From a checkpoint of a small transformer trained on Wikipedia.
Size: 8 layers, width 320, 2 heads of 64, vocabulary 3808, 9.18M parameters.
Architecture: LayerNorm before each block, learned positions, no biases in attention or MLP, tied embeddings.
Each number is 128 + 24 x the weight over its row's rms, rounded and kept within 0 to 255. Layers, rows and columns count from 0. Numbers have three digits each. The size before them is the row's rms in percent of the matrix's.

# layer 3 attention value, 128x320, rms 0.0842, rows 14-116, columns 0-39
106:103117123137152130105108129139181148188181122179119092132081149102158116165106164146086156105171086111127157140160145125
110:138139133107098130146154155117140129109106137148110115130121100112176113125110145113143147161113117075105134173154133110
100:130118145133116110130108109095125096092120147133149087141119136098144140129144140081126131082144128133126142088098107124
108:127147122139146110147127157136098123147145140172097116158118115124133143116136136126067103133128132131135122123107121100
109:135124112133096106091089109128147118110135161146135109096172125097147149102112146162111155106153164158117095158094120093
113:159091181099171115117115110112114152108122120125093133080109105117150142122128153090122166117125149103125113142109146142
105:131108116135148130092162155135153083077188139086113139139136098124121120149123156098120129139140136125090129151084137159
113:147130069131105196143119156112137124098121149157126095165092143102152119155112134110104088159111146104147116139097119121
107:086111112140135139127120152146133117133164111131120107119131146134122171134151159113116086162145146141085108136120093089
107:162101124154128192153141120121081137105121133129073143121117122116149128107140146140119091113122128137131133121128162114
107:134124137135099152060162121133091158117068141148121108084104098114169091126133140121118090149097125078095109084160165125
110:134143108095114121117149121103133132082125098116134136154128176110187134122144113105125098126108116134140183154136103123
111:122146103145076119110125099156156129099110123143162148110119162156074134143125161111129067126130136081071085133156152129
101:158134121087111159151130142180140117138124153136141089141105137135128090113136114119167111135105103132130121163128163114
101:185124100119099183098128187156119124129125123092107110138086108141132113134089116189109132093129076089142076133112121099
100:125158158126111139138122120132088151136152138129121101167134096119098110149101131152088131129088134114116140130160108109
106:123129123141139165117138124145124119095145091158155088166145132096062148167158113174090160135115131132130125140174140131
113:122102151157106145099081126123090126115115125113125130107108150123150157133128173128122103155109128139122160116094048137
101:097136138130104109161100158088131104115095134073156116131109134122160165113166167113132135169167105156077142184116146189
109:111112129167130141106089113130126114129158136096128213104114112127112154146130104127145133133140115141122170126132109164
105:134124145180138103173121099116094087107113090157129130137131135134130132131111094125141095150126105113101132110128119130
114:144094127154128154101121140145130147136138086079103146125092111121108162129098120112163144141132189123189162127113134108
108:111146122121136176155085135081106125114180155133146137121114121089129145130162132101128119119102111144138124110176105157
102:092128096149130127109123135153091074110112144117140154130131087151165142072123097177103178124121076135112114124146140105
107:124140104134127125111122126133095087149087106161086155148109156132126098116158126128170128129102084139094123133120143126
107:088104097131109097146121136166088146161117108150138106178132158120133110109100160106162125143166155138123146135065139117
113:106104149174120095069120082114138149078106116132125093106135135140122172180132176120118117132050085124146164113127129132
109:109120178114138093156165099108134104097135116111134149134115087115159120121148164116123119095141168137129115118112140102
109:097123089140114121154121145118121133147144131147112118143113157127136073156139105106132127136160159125143127157165130079
101:129122170172106128120122097184129137122183134107164143169107098112090131118088138105158103120130149106130118136181145108
115:149119137181111113128100112116075106091122134163101165119138132132171083182146123114132156179139095142123159111136147135
104:171118120131119096114060099084169114165146147131124146151137119106135121130088126100108107128099109120132088120141127123
109:119114120107111130121146078083097132085142119107131140129142129123131130122154122076143155091147103104133131105159101139
113:173121113156139161117143153122162138109094098114151120170133114128084110091144101155128189097147101087095143153105125135
099:136098128153154144128132117144134127077140078104152091161159147173131134138100111119104119158124146123118091120128103145
115:119117144107117116141137113148155113121098124111151139155144098125114132148129087121132137115079099083134123162117132119
112:131160109160100175158113141126133134132147143106143157160126114115136080126140145121145141130132142109078133126153124145
106:159076104133117131104107166155144148158123156110081173146131146129190139170100112132133151102131098122136115119126121134
109:090132101145128121112115144133139143125134110123150141084101140134142099130126122113173137091136130127138160129081132133
106:148146130158095125132113194148148129149163132121107125128158104155135141166126154141118145125143099137125082147090117118
108:108148185116157108128122089154140121144121107147119179159124105097123172111115127105139135085132155135097140136160142146
115:142100137139174175145144116072146164152142137125130117092117151138116169103149102137151144126134131144130179068125096143
112:151096133173127129143146115151132138085170127116092124102162084119147150139098111164118109139108140143159161077141151078
108:086138141119103131113128128106123149141090124100116197145153116185120116103123130133154145129152155124160089128099133102
104:093095109122153123147151158143085141127087132148120140184115097098092135108144136105140155133167134129061138144111090137
107:115141150113132143116119144120123129146175185165095131150117128110141131104101090106180132132121114124137085092073111108
108:148119049164110107112124155086123129113190130132157127130174149141147130115171072130182115185102118116119118164153128107
107:152120122152095089135123141111115139120153140126162128139110159135133099093113171153118168141096103149111095120131185099
110:142077139103144116139129122128130122119124179176147157127139144155162130136130121115151108156146102091100140132112157096
106:138173087133135121120099151110071124136116118132116172138135104109114166123102151083099127143132113159129117118149140110
093:123137153163107131121109133162161126139158109131128187150133119076154117137106097131099130134124168171098112143136126133
091:152142127137092160126146138080132119057130115107133093130113134148115141116127126086141160090096141137140116115193156179
093:109141129147132166129160121102138126167159129131151120137111089118140139139152131119103136150177135127110106140105139126
089:188152080157142155136102129134139172164152111123146156079086157113158058184139104118111113145119121146124173131121103098
088:140147153168105125065111129096122139158149109111115109140108189129130138123093147178126125151079134135147098157123110137
098:107151111132123156136118164145150149135129133124179125132107145124108145101135136138156109162151106089084162109116120093
090:107107152149104134128156122094117158182120139131129137084097113110101152152119149110157137096133096144147140106129122115
089:154111111173127106136161108122152101137140111123090131129137137071121137076132099130095145156160131121108154101150113125
091:167127112095132158161092127140134111148075115135155157126122166144113148109107170093140125134139147123133133114122122122
090:118199102192097112124166135108112170135112123160147138141087095137135126123102120144074084166124092120119122078169110120
089:133089148119124142116141162124154109122145140104099133100120144121115127096145165126143161101148133136109129159131119149
093:124149101134166157117148135096153113111098104162131130145122126126092145099118140138151126170125113129150129092146075110
089:122109183082123081126133127135133125114136129173142129098139165135157163102120137095089050158160125137124108118123125123
095:143141143102118106131150100139091150147159135107134120122152136099161144151158125132144112120130114096085145145167128178
088:144165119104090112154112123143093112129106125155141110083152127102133147108116090117132154138117119152147118144157139140
097:116177175139130145144116113145127121140090122115101095089160093138140144149133116143145144115135125138144112113123138129
093:143129161129152128116096126175160146140092158175148108128120142155150140119113099121159174123082123110111115127139092118
087:168149160166077107131138116145150119059135114140181123158119167078114142102114136131112128155168084100090121133116135077
088:116088094136094190129139131149122151079130102155122126135087104119134124192166138109152124094114152122100110141086128133
089:123122130123086089104125108185146149095167135138102126088094093149158125132181134129106121105109111125081118179134137148
099:136128151088135090159126136168144110121106136127111111134155116127100107148127123159109208121155147101124124106097161131
097:107131119144095101152124130143107129121101155167109088110153141130101122144118106120045145104142109108072127146134143109
102:137110106111132158142109107132135118157159144126148123126139129135112119162126143106131164135088133124113120122128091166
096:117093088091147145097097147114148102151077113140109146142143110086137141135121141142166127145144109194138136130083108120
094:104140118132129112177146157177116134129141189096104165132152159141144149093122125117111110153110105098098142092117167122
089:165067130123137135095136113147143139110099108123122088109108104129182128131147169147114142146132096119123117116151075111
091:118148126124134123158144094156141093159142139070128132109114131144125123126142076148147143113110108193108159093127140090
095:092122149130113141134140155102145113092107149145097140103120177126144102119120111117133135113151077145130096105075125127
082:134120114105132141100144091123115126127124154113104115100111141122118133113139178120068131142097112117169132154158090108
092:133064142155114091136138096141121130097158144112118107146119152126171117159178155138120109155123100122141126142126144138
093:114077089118114092122101126074085163117068169125132098140103134133139133144137167140122171111097118154121122135135141102
095:130135131107149134136121068097097126126110150105125128116110117122153138107141121164120145134113084151090089110109125165
099:092074128081131124147117126121125133119141117119097100131112106119099128141142127146122173139146134116146169118140138103
089:140147120102111129073119101088075120104119107118151146107124166144133132127146136102143156129128107118095149137093111149
094:081129144146124100163160079176130112110109062177165099114138167132150151125186105125107135161103168119159131127114132126
091:101110083080122159145129132118138112133107130087137112087121153118128119139144160132100120177126119131150136104111134117
086:133157100118149122133120123129152119065108081130154186115127169113092117119156135111167122114146138192137130143141134131
092:059115106096099127164187139107131137108095107103110112121132119091143137133174129084145123152092114113118105143098172093
089:154138099117120141116161117088159169103115133127157152111148120143103127125116177160155107131072126136180116131114149111
089:165155108137138148180110118096147105136128154145101158118160116105113095145137080170123148146144146113148131146136096158
096:143131100118131128116130132147101169120150147128156155149125162116130141170171136147118114145091151070127114108119121144
091:133157131107124102111174143114158123125156106112124144143137171155154113106148108129156142130126117139131126103077078102
091:128165131135125104114152104131123125124135133176148130104162135129166120123101129074152111119140133165116116158106161089
087:123189162120153096134133101134133129143133112110112109159146090138155135153137092134115146118104134101139166110123132139
094:183122123098143125135121109171136145151122143098104147147148146150118164132105136103142126097129155110163104096162116128
089:116128187071121153124134105113105134159135138124162167117123124130144135145084121163114104123130161101188133145129153091
097:079150154157113135109148104080138129104114134099111087141153117075131128139091189108134111098139118102139138138124154136
097:116125117152150159134105119143167121117147143098153127130143111122136133156113114093085038126126175118117144140122112121
091:120143096092107120069125121146116094118142125156164090162120151133149154121119150128117132116128166117101099099069130124
092:134097149079064169152124149186171118124126111129109108118107140125132147102123128127130141158114107149111122100179095162
091:126113124127141143137153129135131111114136144100144086108106096133122087156109125122152158061116128124170095132143096125
091:163132141129149147116102104139171123122110117096145113143171125102144104105101130137120152163089142112072090162093112077
091:131096077151135170109144175125149157112172125127101097181123130121122135164122137157146115099145076135146133110106109114
# layer 3 attention output (transposed), 128x320, rms 0.173, rows 14-116, columns 0-39
106:145147146139149140140129172117126106101108143070157152155108104130130116137167102109152140120142162126169092123113095103
105:115118141128170102130093105148121130147156164132206135118153154148136097139147148115153086126109117139117091140128125154
099:152150093116148085121170126176123152144147147100148164112135115126133149139068121149142096154126113131128135130178134159
109:142144144153106136170122078126139147079164089128149124122110141086109114108117148152154161113107113099129130116160115170
111:135103128149152157112112129129100149115142118094076132142106179112153131145126110136152126179128164083118128135155127171
106:090169117145095129104131136101170125142113160118215130164158107129081117124097090154146107115129120090094134108127141094
107:149170119121096143148136143158093162129108144137165112107128104113138128088108102149108150116091144112123155125092126109
108:098103133146119084121159105120104106151148127099166171082099114120106128102147089144106139115118134106122142173124132145
104:101120122129105136123141107136094105110116112115121165108144140103169122148101125155152152121094134110065093105127114133
108:105165089153120158136121154127131118167110135132162137147157188134086107123114101128144119162130125116156114126097123172
100:126116131093150144156140126145187128107148117140104113217140146139139099136133074129109141109179144150128160149100144132
103:101125146143121164186142106187117117187113155109088129121165071154134130137147126125119098080158137146095129150125130158
101:144113121143131136168138150129116166101157127116102142159140111113147141138162102104119182135137100169110159093142120133
102:078142106187138139107109123151107136112132128148127145135131138125158127145130118118154145114147154131147119107159127124
098:115111113200144132169115119083163150133111142126187129108145150112149115096144108102157148142136146126129094142142152153
105:109124113122148096145132175137108111114137166101137170141092153096125140101177153110147081136124121168140115115108119170
104:180149129128151114178172107131123106146095173105095167104133081142181134128139184119091140100120145140118154144075128130
111:104188159122129107121139133159126117133161111136135124141117121127145110124091139109140136116137092136133116108142151097
101:146135106158163127133142100131115161118123120138162138132135153111089141122097110127163112124127123123153118079153091068
109:116145104108115121157173121178154136141078067141170071159091133132130107109149120109131117097077157114132100124114110078
099:092093089135142128102096171127144145154126120120121121162161155162112164093144150125098167114141130118114134124109147147
112:124144150115108107148096147109127075120160145160172092107114136185160151138162154162100130112108060158104126112131121115
105:127121109134107103123181105158187118152104117092099113092124098139127157136148129159163121167136091111106106148128123154
103:123102124149181141127115104136139122092132115102146065101129139120073138173146118105134071125093152129084116172146139115
108:132109135154138128148149153158133150096174177123164113149077119131147102142087160085115113132157185144147099133127116124
100:112183141145149170106084143136107116124146131162124133116106087114099129167134127140109141122113080148137107144142094128
108:144115136118104143115142117166130137126140127122112146156176141125140103071130144147108135125196125097136098128110096154
107:122134108134117147157086098138160152131121158144144120135134138138145106115111110108089114176116170094133095151130114120
107:154106154120090125110140128155117182113127123086123109102112147132148164105098135124103126126158130093103089142080110109
106:082110114131127153134110096088117150124133128141129107109126166134126142111119079120104175152111142143080146138137112120
112:105153124129144127133142143146170164124144132112154167140127124137106156077122150152136102139133118112162109134129124146
105:094122141118197142072136168199055115118132134096103150107114141133114161121121125159134143096168155152136157132121073128
109:076136135133153115134102158145153177139121100114098101139091115137153132086106101108148141173118176095119133166117143125
107:084152130102177121128099118110148139123143130130112146102135096166149160174091170090130074118120123135144159145167139146
100:154156146114119122158105154113083117190119145083133140090148129125145110096143137138123110104101134100148137128100138143
109:138102129102124158120113173122173126114151149099115133144131094138153155084088139131105123091158101158103135129133115159
114:109095129111157135101151108120139087104136099143153163110135098152114098084107111139095128118108158167120084147090128099
106:160126134129175134131101137124125148110137137149185105107149097116099138132125146119115112167116186126117126151131143128
109:148100117102170113128136111067167134128110142201111127159122077105107115150142146161124124138068119105087128131135111166
109:134130141090170139120092117103138131111119100150096154159126143096107117126161142116142105123118151142134166094120126165
108:143108097136090103159126137122121113058106126109162116086118173127072114120130140155115108151078105110143160123124113114
110:138152079104088127132150146180155109135096141172158127127150117149132100125128203140149125142086150128133116188148124136
105:119149150089138127143105165144106126144127122157161119136143139159122169111161119120134105108109091139143135153079110179
102:159131129074139140129143126142106106134110133132142141088135139142097090130145098126125111160121112107105119134163158128
109:111151172117175167121104108122208125160161125148141133097132111148087105120124165174136092090115127120147182112130135125
109:079127125154119135129110104126129110121104107110201112163103116144131144146157144137091111159117144114124181191133184125
104:158129168113136128123120102169143129125146138121119081137097129150147180126112152158138117119146145108117113134126099184
105:114115134137157133125125104161140112125140130117136101142110129126124135179125123115139174100162162126158109167174118180
109:122155141184154160147145114152124109137112147090141131143131091112105064108120118150127147112170134137125113092142165138
109:168125136097127118095136111120134103104163160134120153122079145159152090121170115123155085094082150092147117150113121162
094:171152139097149132171163147181121099131112154096097106142111101139096131131141161134149144169136146098125172140119126113
094:065131124097166143117132080118121173124058120180141112123125138118137117146127138137154141125112081110121111143065135114
090:136168128127130154139114140156110135063138110153136114152126174153144098089119078157131147124110129117161125122110094126
094:142112133086113115147131138112143125120132105162135106149162130127121179111142137196118160127117100128124103154135102169
099:125131112126138130171153135130077123095102123129123126108135128128155150118175101130102123108114146131131165103139138094
096:125124149101130074117130121124111123107112116138101132081146124128147088169139114103141134130130142117125146150111158094
093:116118109111144135121119137187131157106119132109119132124142167135138150123123090129142089169162146143095141144195156121
089:128086102158134145142133164118144159127158152098092161136069092162117098147104132130108197127114112117149087114077116125
088:104162114109133135163149092137148151139107138120059138139138106131149114108165118195109174091116093111123163163130126156
091:125136121097141172111114120172149117099119093083151091102137155111143089142118113130162137166126156127141086168111153132
086:130086113108133133092122113147106109154126108122149123078129115128089115137140081122119149142145165089145120131129077127
096:130141107135159133117129097102140110131150148099157104137112103118162122147116095120103140100108137154110142137099168128
085:162107100118121113119170135106159092146121138087129142124141123133132120159170109134165144174155101139092118106165089117
099:126138086098137144142100130140111150104116130112149172131134102149146130116058140129131103125125144138184134114123123101
094:172133152108147129114126125104131150107131112098133145181115137139109116140133146113126106093143124105112122123154142122
093:152139086118130132099113124112103095068157069135103128129119131131138113167144125151106146125147129183094121102113134147
093:135126120127093185127127120085128110157096147110112141177131139086131100106086157118103119147175091110096127113163144169
094:114104113139131092098124169129130108175117121146140132104135070144115114156119118150117100106121127114145109187154094126
089:196162116140120118166140147107109135111092139128127144121053147115113128155130137134134132086124130128144143109127134102
089:132125195148136141147117150096102126121111117141095147147144151139123129145144090115133140135187144127115118125153075170
097:137119114142112132106122135069091126117145121159171142142161103124137161103106118122126110102158087187135150098141127128
098:125146108149113136118104134149122164096133128108114152153136153125131116133153129157125069164087088167139144116134125116
099:138136110121105103111131112116134133116130100118144140123130146136162104104119157161175089114165133186119116137104153078
099:176146149119131121132172131148140118128164162143147151138107139166083135106137117150105119145101136085093137119143169167
098:141103141151101105091077120085128091132210108135077144180131095084198131155142076091120184129133111175135131124105112104
092:119156095129153122107116147113121169127155139123105144136151168082154173127138110086146117125118109128131104141122119079
088:095106158145124127119117142091128162085137139122117136152116100157134155079129146093132156110170113134156122176132125141
093:179151112101154138155131078160124115142125125105152140126124095137092119171138136098167167178102116140137142157153083139
084:107134149166111076120089111089150137141108085195098111161141125104126154182128119161160137096125136124114147154147163139
100:133180134143117115112132141150126159174121122158186151117126129123091133139095112075157081067101109129152094157160108085
094:108163153134158135115124134115159152102142158127091152130142128116150148087094094141111082125136160125144138153151086131
098:130113127152114139132146103150153134095108103134156136120127119119112149121092151083125122153152158098173154141140165100
103:148129125195107106114143134123139120123135143146119150124100137120156132094100107103128146132132114143152098099121090152
089:152154117133119094106150145146137101146079130082128088134131122112126122107113130141142093138129100115122086129119097119
097:157122090141116120103135157105130168129138174104089107167102092112117134147061088117141115127111135152102106148129058090
091:121159133131115121137131103130142095136136111124144129150130119160077136119135115196145175118114080107093116132102144123
092:146090126135144151133135119114133164166164126128101093169148089112148130134084156137092098105112154123145124102078098096
097:173153148155131112115054148098144110138129106142128103140126144154139172126124091096108130181153124118102135098148135169
093:172168154129133101146112125119143157152123125096059079180106096144136154116105118147147118129143135144119091115124099150
083:119082101129133082090110106137123151073128123142158101163119114087179144144127116110086150137116104109140136133136086105
086:084154109110112136119123133097153107113080125122102167131175101128111147101101128086153141087143112116128151116128134107
097:173117134122115119121109137103108098145131113086098127136072086137109119160108121103086157131139134134112106148176159110
090:124145140109122100141115128135151126113133137106124099169119107139136142103127118141126128103104141143154144110147138121
090:107101097115097166152112140115120100121118121150155067111162145168137127153143182096101111122137107159103134160136148086
092:089106138158125152097143123119094106141143098139170117115112136111125114150150129154102172090177131133083095109133139094
088:163108137151129131130125168120143119103084097152140115115144133113129145137137157123107157102111148126105138135161098152
100:162111139136110145132113145167125113117092110143198127135089128191114121122133092114153119120119151157163108165131147117
098:108133131123122120131142130110092152147111125151114146158142106138138099114142175120175210187096067126108093111141150127
094:115136137150146106159154103122123138143094122125109106126138108153108098150126127148109175113144152141122101151141126102
094:118147131159180120075079136114120112098159085135139119162130156142110138151163113131124105119137162138134103145118135126
094:095125116127136158142131096120101148142111096118114116111121138112142079067134089172086160168109139081098146142123136096
094:114123106126100120117147128089109126140110129167123153100117125149129112119118127104129129110110111124145124165150150164
097:098132186110150119169127089120143131165087112160111165090149146144149157121145126127130098127112161083112132126167138129
# layer 3 attention query, 128x320, rms 0.0888, rows 64-127, columns 0-39
097:131193119153157127158117093132095101125139138126146120142147144158120105110136088145132107145124091171111119119102153126
100:143122093131145088093121101136089130072093101179098130128143117132151113130128117178116123153170154134133158143096149158
099:102123092126110151124150114104111121114141096132123125104167150111107103190122122107106154144157159113125130131147133119
099:149099099131158128112169125166094129135171133120114193141159073130128136126111136107111122134181134174112179133124139112
101:109100133142145155151113116177148144117115155158137124118157124129123130099134116109122078144125116108094119142128134137
100:168136122182111127118138077152148165158154137116164165133096122150129134148134150143122144195141166119093118103148084125
100:131152096118098150127149153138156085125109116142146157100149072127088125069093158147131118145140142135128117109139175183
096:129121131159156158113122122122138126106110096109187124121159104118103135140135166129124122077114099127120141157136120126
099:113151147140153116150165103132089120069143135153187102156126118143140149120122100118108081087124135141146149098158063127
109:080137117119160156134122128106100065109111114104154119092149160185097158146144160113175147139091091133160152104099117124
106:147131095110129109138100120171120132147085108117141100103105154107127142102152113145122161140132093163116142137122099086
096:075160110131120147141098157091162121110117103138136085133151114142149133124134104087140140121125146114178149169107142112
102:098132117118102156131106158100108130150113109168146139162141143086142110137100144120113148142122113147131107083131120131
115:173132129133118106123094160084117159147174169129127163133131142101121139129117115168132137186153100091174131090097154128
101:111126138151111121185192115152145103101117126134111116102075161137130138120191190154096110128094096116159090149109160136
090:096113170106103142124148104129137105122162160130172094156063131109153103133114127122139115136153145149141160101159095122
100:109118121089141114127162146105170155116102150097110137151176121095118133111130104123094086144096164155130118138123149149
097:125126118074147136148133171169122128119136127130159124151122114154122148142117127154115133149084139147146111087156119142
100:143096119125118108166103120128147090145105152140080130105113127163146154123151132104127156176106138161116122144115164100
096:149125145095126123143129117099137132120120099105162116158147136128117121111119113143101130121176113114136149130127123164
112:143118109110110098111156123094121117156148138072158127141150163097114166075130109109117112147120159087142128103163094106
106:137144143129144127131138122136148135148159159122126140150111148192157126148139135112134130122142146098102128135123102134
095:165148122164084113124181164089137128108121133187123139099117128108123112154150118106141144133165106120113107131106138123
099:109161138107111105148078132122166137135105095126129132152092141115152123138107101103141135123172112128106141083122139119
102:135140121148105127151183126149132124117172154099139132138093105117096109145139133132156118119131108142118125085181173122
100:103137125093116113095143137147126138125078092132078102111148152155148135131113125146138133120101153152112164126120090167
096:139120127112068096143101101122129160144161184090090154138138120105155104111115151173108097102117146155146064121121124085
101:088154091175163112102128123154154149101151095115152068112091099134079136112134110113090082113137115135135148117129114141
104:127104088106114118176137118139173118097113158140130097151135114132146125131126115143154130114125144138142113148144129130
102:134141125115116144135097119108125128087127115143120085124147067118133126143125174107114100160135118148136154142137116183
102:148110116128155124135144126117134111131151105092149150093111133111124145109123126147125157137120109124094117110136141146
103:138178111148192142141129073137135166104144080093168121100137165114109141162132128116143127113092107142125146136109128110
108:140147140087100148159147110141121115105134147098188136125096110130149119070141169090146139123147148116137086105147118151
105:139098140120176082111145116088153098125158153106144105110154128120159130092136089103103112141148125107077054136092137132
095:128121123144130111158125130132149068111159116088085159125154119127168147115162106109118144138115151129159114155115111164
101:155104120131165122127087126129114077082121136174126105127136130158118143148146141193121129155107178172107134146142161098
094:129133130151118100133098122088115142129129123138146125141057139115124068156151147150100165107134170122103114101172125173
099:141106166097157143135122143098104102139139116140098142172134117159128114105117135128120173098148135102101106108113098118
099:143128140114104097139141149112164112094156145123143158103150155163150137135169174134108152127140132143136132048145174151
096:068149134132157122168173117126085132121147160109107149131112152097119093121130146187122128171137150131136120116133147130
105:112139092078107092097122113132135125158124110154179131096137151099137091161118149129133139143084156139114111174112121134
099:106134148139093120142157137147158093110141115165137144119136089143122131110112084147154124143120133152106103187074146145
096:121102098137117121155149113117113163154096123155111145074171106128113107122145127144152134094170112118132133090138156102
099:112139114127133123138151091115170174121146133155137116128105140133126140126114086122176130116127095133178144088112144138
099:148113076112136120131137083125125107100170171147102123132114113115151120168133116088125122147137149148103105141153136138
102:144162127157136141104132103102139138123126093100097147128107136102073069140091113109156128143166091104128151128123112126
097:156131105157160097145152112109060141093143135112133098120116071131148112162146084123150136117112103128131107126104147166
096:141137120160122140141126122157152150129160149134155174081157147098094115119099124160156151112126111121132109146109152130
098:126145119126141112164101140131113154125137122161129123131144118138142102113098101121139149149104130150125139137123170073
101:157149145139145102112212113127153136119129133135142146132170108097128094145094148141107121114139157057136143127149139144
102:157146104157136118132155152146133115132120153135129072084101095122097161131103130049134102083156116126111122147140125168
096:183118166140101123120116140180132140106169133115111138130133135132140106128129134113094133145134128154099115134145096083
099:159158139115110142117088127132135163119163110128132133111172183096134102157157125110105129118116135123100090115098172112
098:113127081106162109142121159101131135112157095177135103077100180147149164093085072100166138128125172114125136129136133156
108:162138123117098142141097171144119127128138199131106150127140134159129144111115108105097150163141106111127150106173130097
100:102115162099171088089115128077099134132095136152162111114125070127141068126145159133085059156130110089112149099116114119
108:125110139136130149126110143093111093125138145148139106108143121110083150173160147137148132110130089168143163092111069096
104:118128150079146159081140156127107097130166091116185156092161142144142131118149102128133112154126123175132151108140088116
100:140123138164150081158110107127119093152088130147143120216186140109100087171086116160142087125154111135172091102154139122
101:174137093189082107150180142104091120156120140137145129099084133133135109140141162119072183104138067144117135103150115134
106:121196128114116173135095112151109102120073134138129113132114188128093160130138138126111110113121167135169092085132110125
103:099135136141110101105138111152103126103142124162109107144118130114137140146194154118150110105151125125138134180127141092
100:122128168118112169116162126129164119119143148127152122142105094102146122105141133157143139100110146099160092071109153141
100:110145156121120139121145116133147084117163142120161167140161127114126152108098139106098104136181166106155119169143152095
# layer 3 attention key, 128x320, rms 0.0863, rows 64-127, columns 0-39
096:149126142117103117159071133135150121084145120145121127137177111134125168151128116114105123175156168142150135156134106147
101:130155139117139153117147136137110110114136115183091097131157117136136094146117124107104138104111164128145111118163186149
103:108155112131112145117108127079121162132123163140153140128097171152137116123112127099130171111127140112074126151151129138
109:128106119126143116119118151094103142134148093145131105132133130114124144129082155108127139143162121097100115141128143149
105:130129098160103123120108142090129077141146161152112096124148130119149123148098170140116122149198154127188126142132110135
105:115142085139140137178110120114111135128144111151162161153147154163119160157098138169144129125083100108161136090157076165
096:109155132152115150125084128133140155120129142137103107121121158165116113058117171133133116130141136114151141180124145107
099:138153107096176141108131101127138125134156130130113099136094133084118119146110086155146116127111117157085115120141138104
099:116151113091114095112110125144160165145137109117110113100089129165156132089130092096176144109164119156105082073147165136
112:184132135074158142140150092139159129137134154152117136156163127108112131082108125134097148138134148133101071106161089131
105:145115125135156152069159121092108109100113133161140148161174116151140088096144100108151133086087146098111131160121132150
101:151106170132124135114144133150144128157178159111122135143155159128146120107157086122102105100126167123078130153129144082
104:162128120166119150152141169114117131116108147101118134137139094158162087115117123140153132108121097186137150121113116141
111:134142106141096131137109094178145141128141122145121154119129130128146104164100133114157142136146136121176166112105113109
102:126131112149136076142139149109077165128140140115126078126103164126112138113134122115115115112151111115090140099165088146
093:136131088113123157117125086054127138114140145142188106125125083136137146135153101150154135100167132109099098121123147149
106:110118118120087139110176165161116134181104111115116134143134107124116136120100105103131143124135114103154168123149125145
097:131135157155141118138157114178123133127080076125164110100112138119106120112183142118133108105115120137109139106131135133
102:112097118144139120124131132101080111085094184138149132133123143149122119165129123132117175168121128126139138124158064117
100:143144134129097145132115131163127128163142149120135167177131124191163127114129131126136082152119099148108133074150115112
105:124110078132071133109088129157127070157126123169148129110085139110148085189101143113110151156125108147140142144120152113
106:153150108167121131106123100081144170105154116123141147118104109095114129132131132129144126114114127125153111091132138111
097:144139094135090133125140159125097110130141131159125152088114116160129112181110111170153082101119170147176116133170083140
103:111111157137115173098069145135158146120146138116180130133135105133114115158127120188154128111131120141099147153103122143
108:168093119102137085084116152144090097151097135161143155144146091134125114128112091176201121132154109138120146131136106105
104:153104118137154160095116129104147123125186101100094119084208112121149116118104108117092150150161142145122163151136181094
107:179131118131141145138120141161121138135102145156188144099168111129124080141120134137132135124129119115121113135100116139
098:116119133117134133184089132116156111135124144132132130102128142134119148116126107170127135141165108159133167178139151113
101:078091150129150144112119153104108188111091141176118111130132152136139120139136109085104160161136105165141128096105126139
101:205146156132131128151132119116165157114157139164087174153159176145123140084128057107117160123151110069139106106160128123
101:149112186134096118130143150160125169126132104140146078152105147123097113142134163163142137080101098134103147147130170097
100:161129114110084117151095113167131118154119153156133105143136109089113106158092193148081095146121121115097117103162147134
105:110131102151135103131097175116121113104129115144159133102150143099152121090150106112156153094118120154095120119122144127
104:103154131147121166128122111099146125103145109169083146124087147107133094176128160082127167119171104124147167160168106098
098:131117146113133112114115150143114125115131100158113084146103083133116161111173097126162167103109144159127180156142114192
099:151141173135136151141162114128128143102143153131116144133124113121124097107113116062106143119144118146160121109138140112
098:156139153128099144100105105134096155110149138161141105152132122118093091163104138178158111143114083130127081100109107160
099:084117133170144124133136106146150130080138124126119125149145094130165145120159082116102130155121138122075125106132107184
101:117179135122168107143139102144117161143108112116111054133104114166153093101121116133115105123155122148148147099137126126
100:140114126139129164137127105136100172125153122153100119087089106158096138159139174105159122104184124165089094107130147098
103:126153109114127135107169158128112135137142109109147123120068151123097096149172114115136111121153119120160120148130130169
102:167135147128123086183154169142140109121153173134172138165101124122120139155130139117165121093146150117161159132132155102
097:136098128119144107149135135145101093118135131142134122135152147174204144121177097115144127109158119117129119136121141153
100:146103126137185144083135135141088138128100166080143156134154122144155097140128134116114132121152144147091113104104130130
099:157142115093133150135127132138143110114156116113137125085146178131124122129149125198169134101059130136175102132135135131
103:132143129139161151133098138156123072139105074146107128158151143128100135128137148113147114131144131138154068131121075143
098:154131110099115136150054129153123144156089089140131072107112140120174103102131195145118118100109170141105141094147111129
102:137127175138104090154145129143124144143148140112173151119131116136136132155131103162121157121177125088126105154081122146
103:113149116111120098098100102148126107120130111144138139127126127145142136101155138115121125126161142122125199096131076135
096:128148113122108129123093141127147110134130119155092183104179159101131127086148125131120150117161088119144156143100194138
102:122135133136146179152095162151145126139106104140146130127131111157123156165126118107106132088119104105149145130140141168
099:119140142147165127142126131088127104120144116151123141177121131173128104150159136121158149147113184130183109143144117120
103:108108124170146144139154118097115157106116160139149083118102150115105098085129134147107087166094131110129133161110162118
098:141150138151127115081130112150145127122146100126132111114152116132147135132147131139090147151124125091148136099115151174
108:104115058081111105116124086121097077133116090135131122105108157137132104172128100087158144178166097153149098117127180097
103:127149148152143117096136134125120098117150125108138160132125118144133127112153134134169071107096123163118120165150126121
110:109103131127127116138132099114122100108126074160115168069172089128115140144085110132114113171118116116101116143155126120
106:145103154144167122135146148110109083125111144111115114112095155121139139164128144115103147089127155085124101124133144159
102:118088134134120148089123103130160113116121122143137092110155120130082143138137168123122101119132167122115096114099153088
102:111105119143130159135100140118110162182151119160115100108139152125108152150103150153182082147131129129158140099175134139
106:148099122096102137136117160138101134100123133117114119127133104122167144124086086101128101150185127081131088146135153133
105:136175146145125130141127154121120127112174085138140106138142101123141109148125106133136104126161180143177123089117160148
102:145157121135140131143149109154119152145088122121137131096100141157132136148077109166168193132149130137082102141091156124
105:146146147093151136161133155096140134142117135105134108115121143149133111130132128087110150168138156120121135157122156096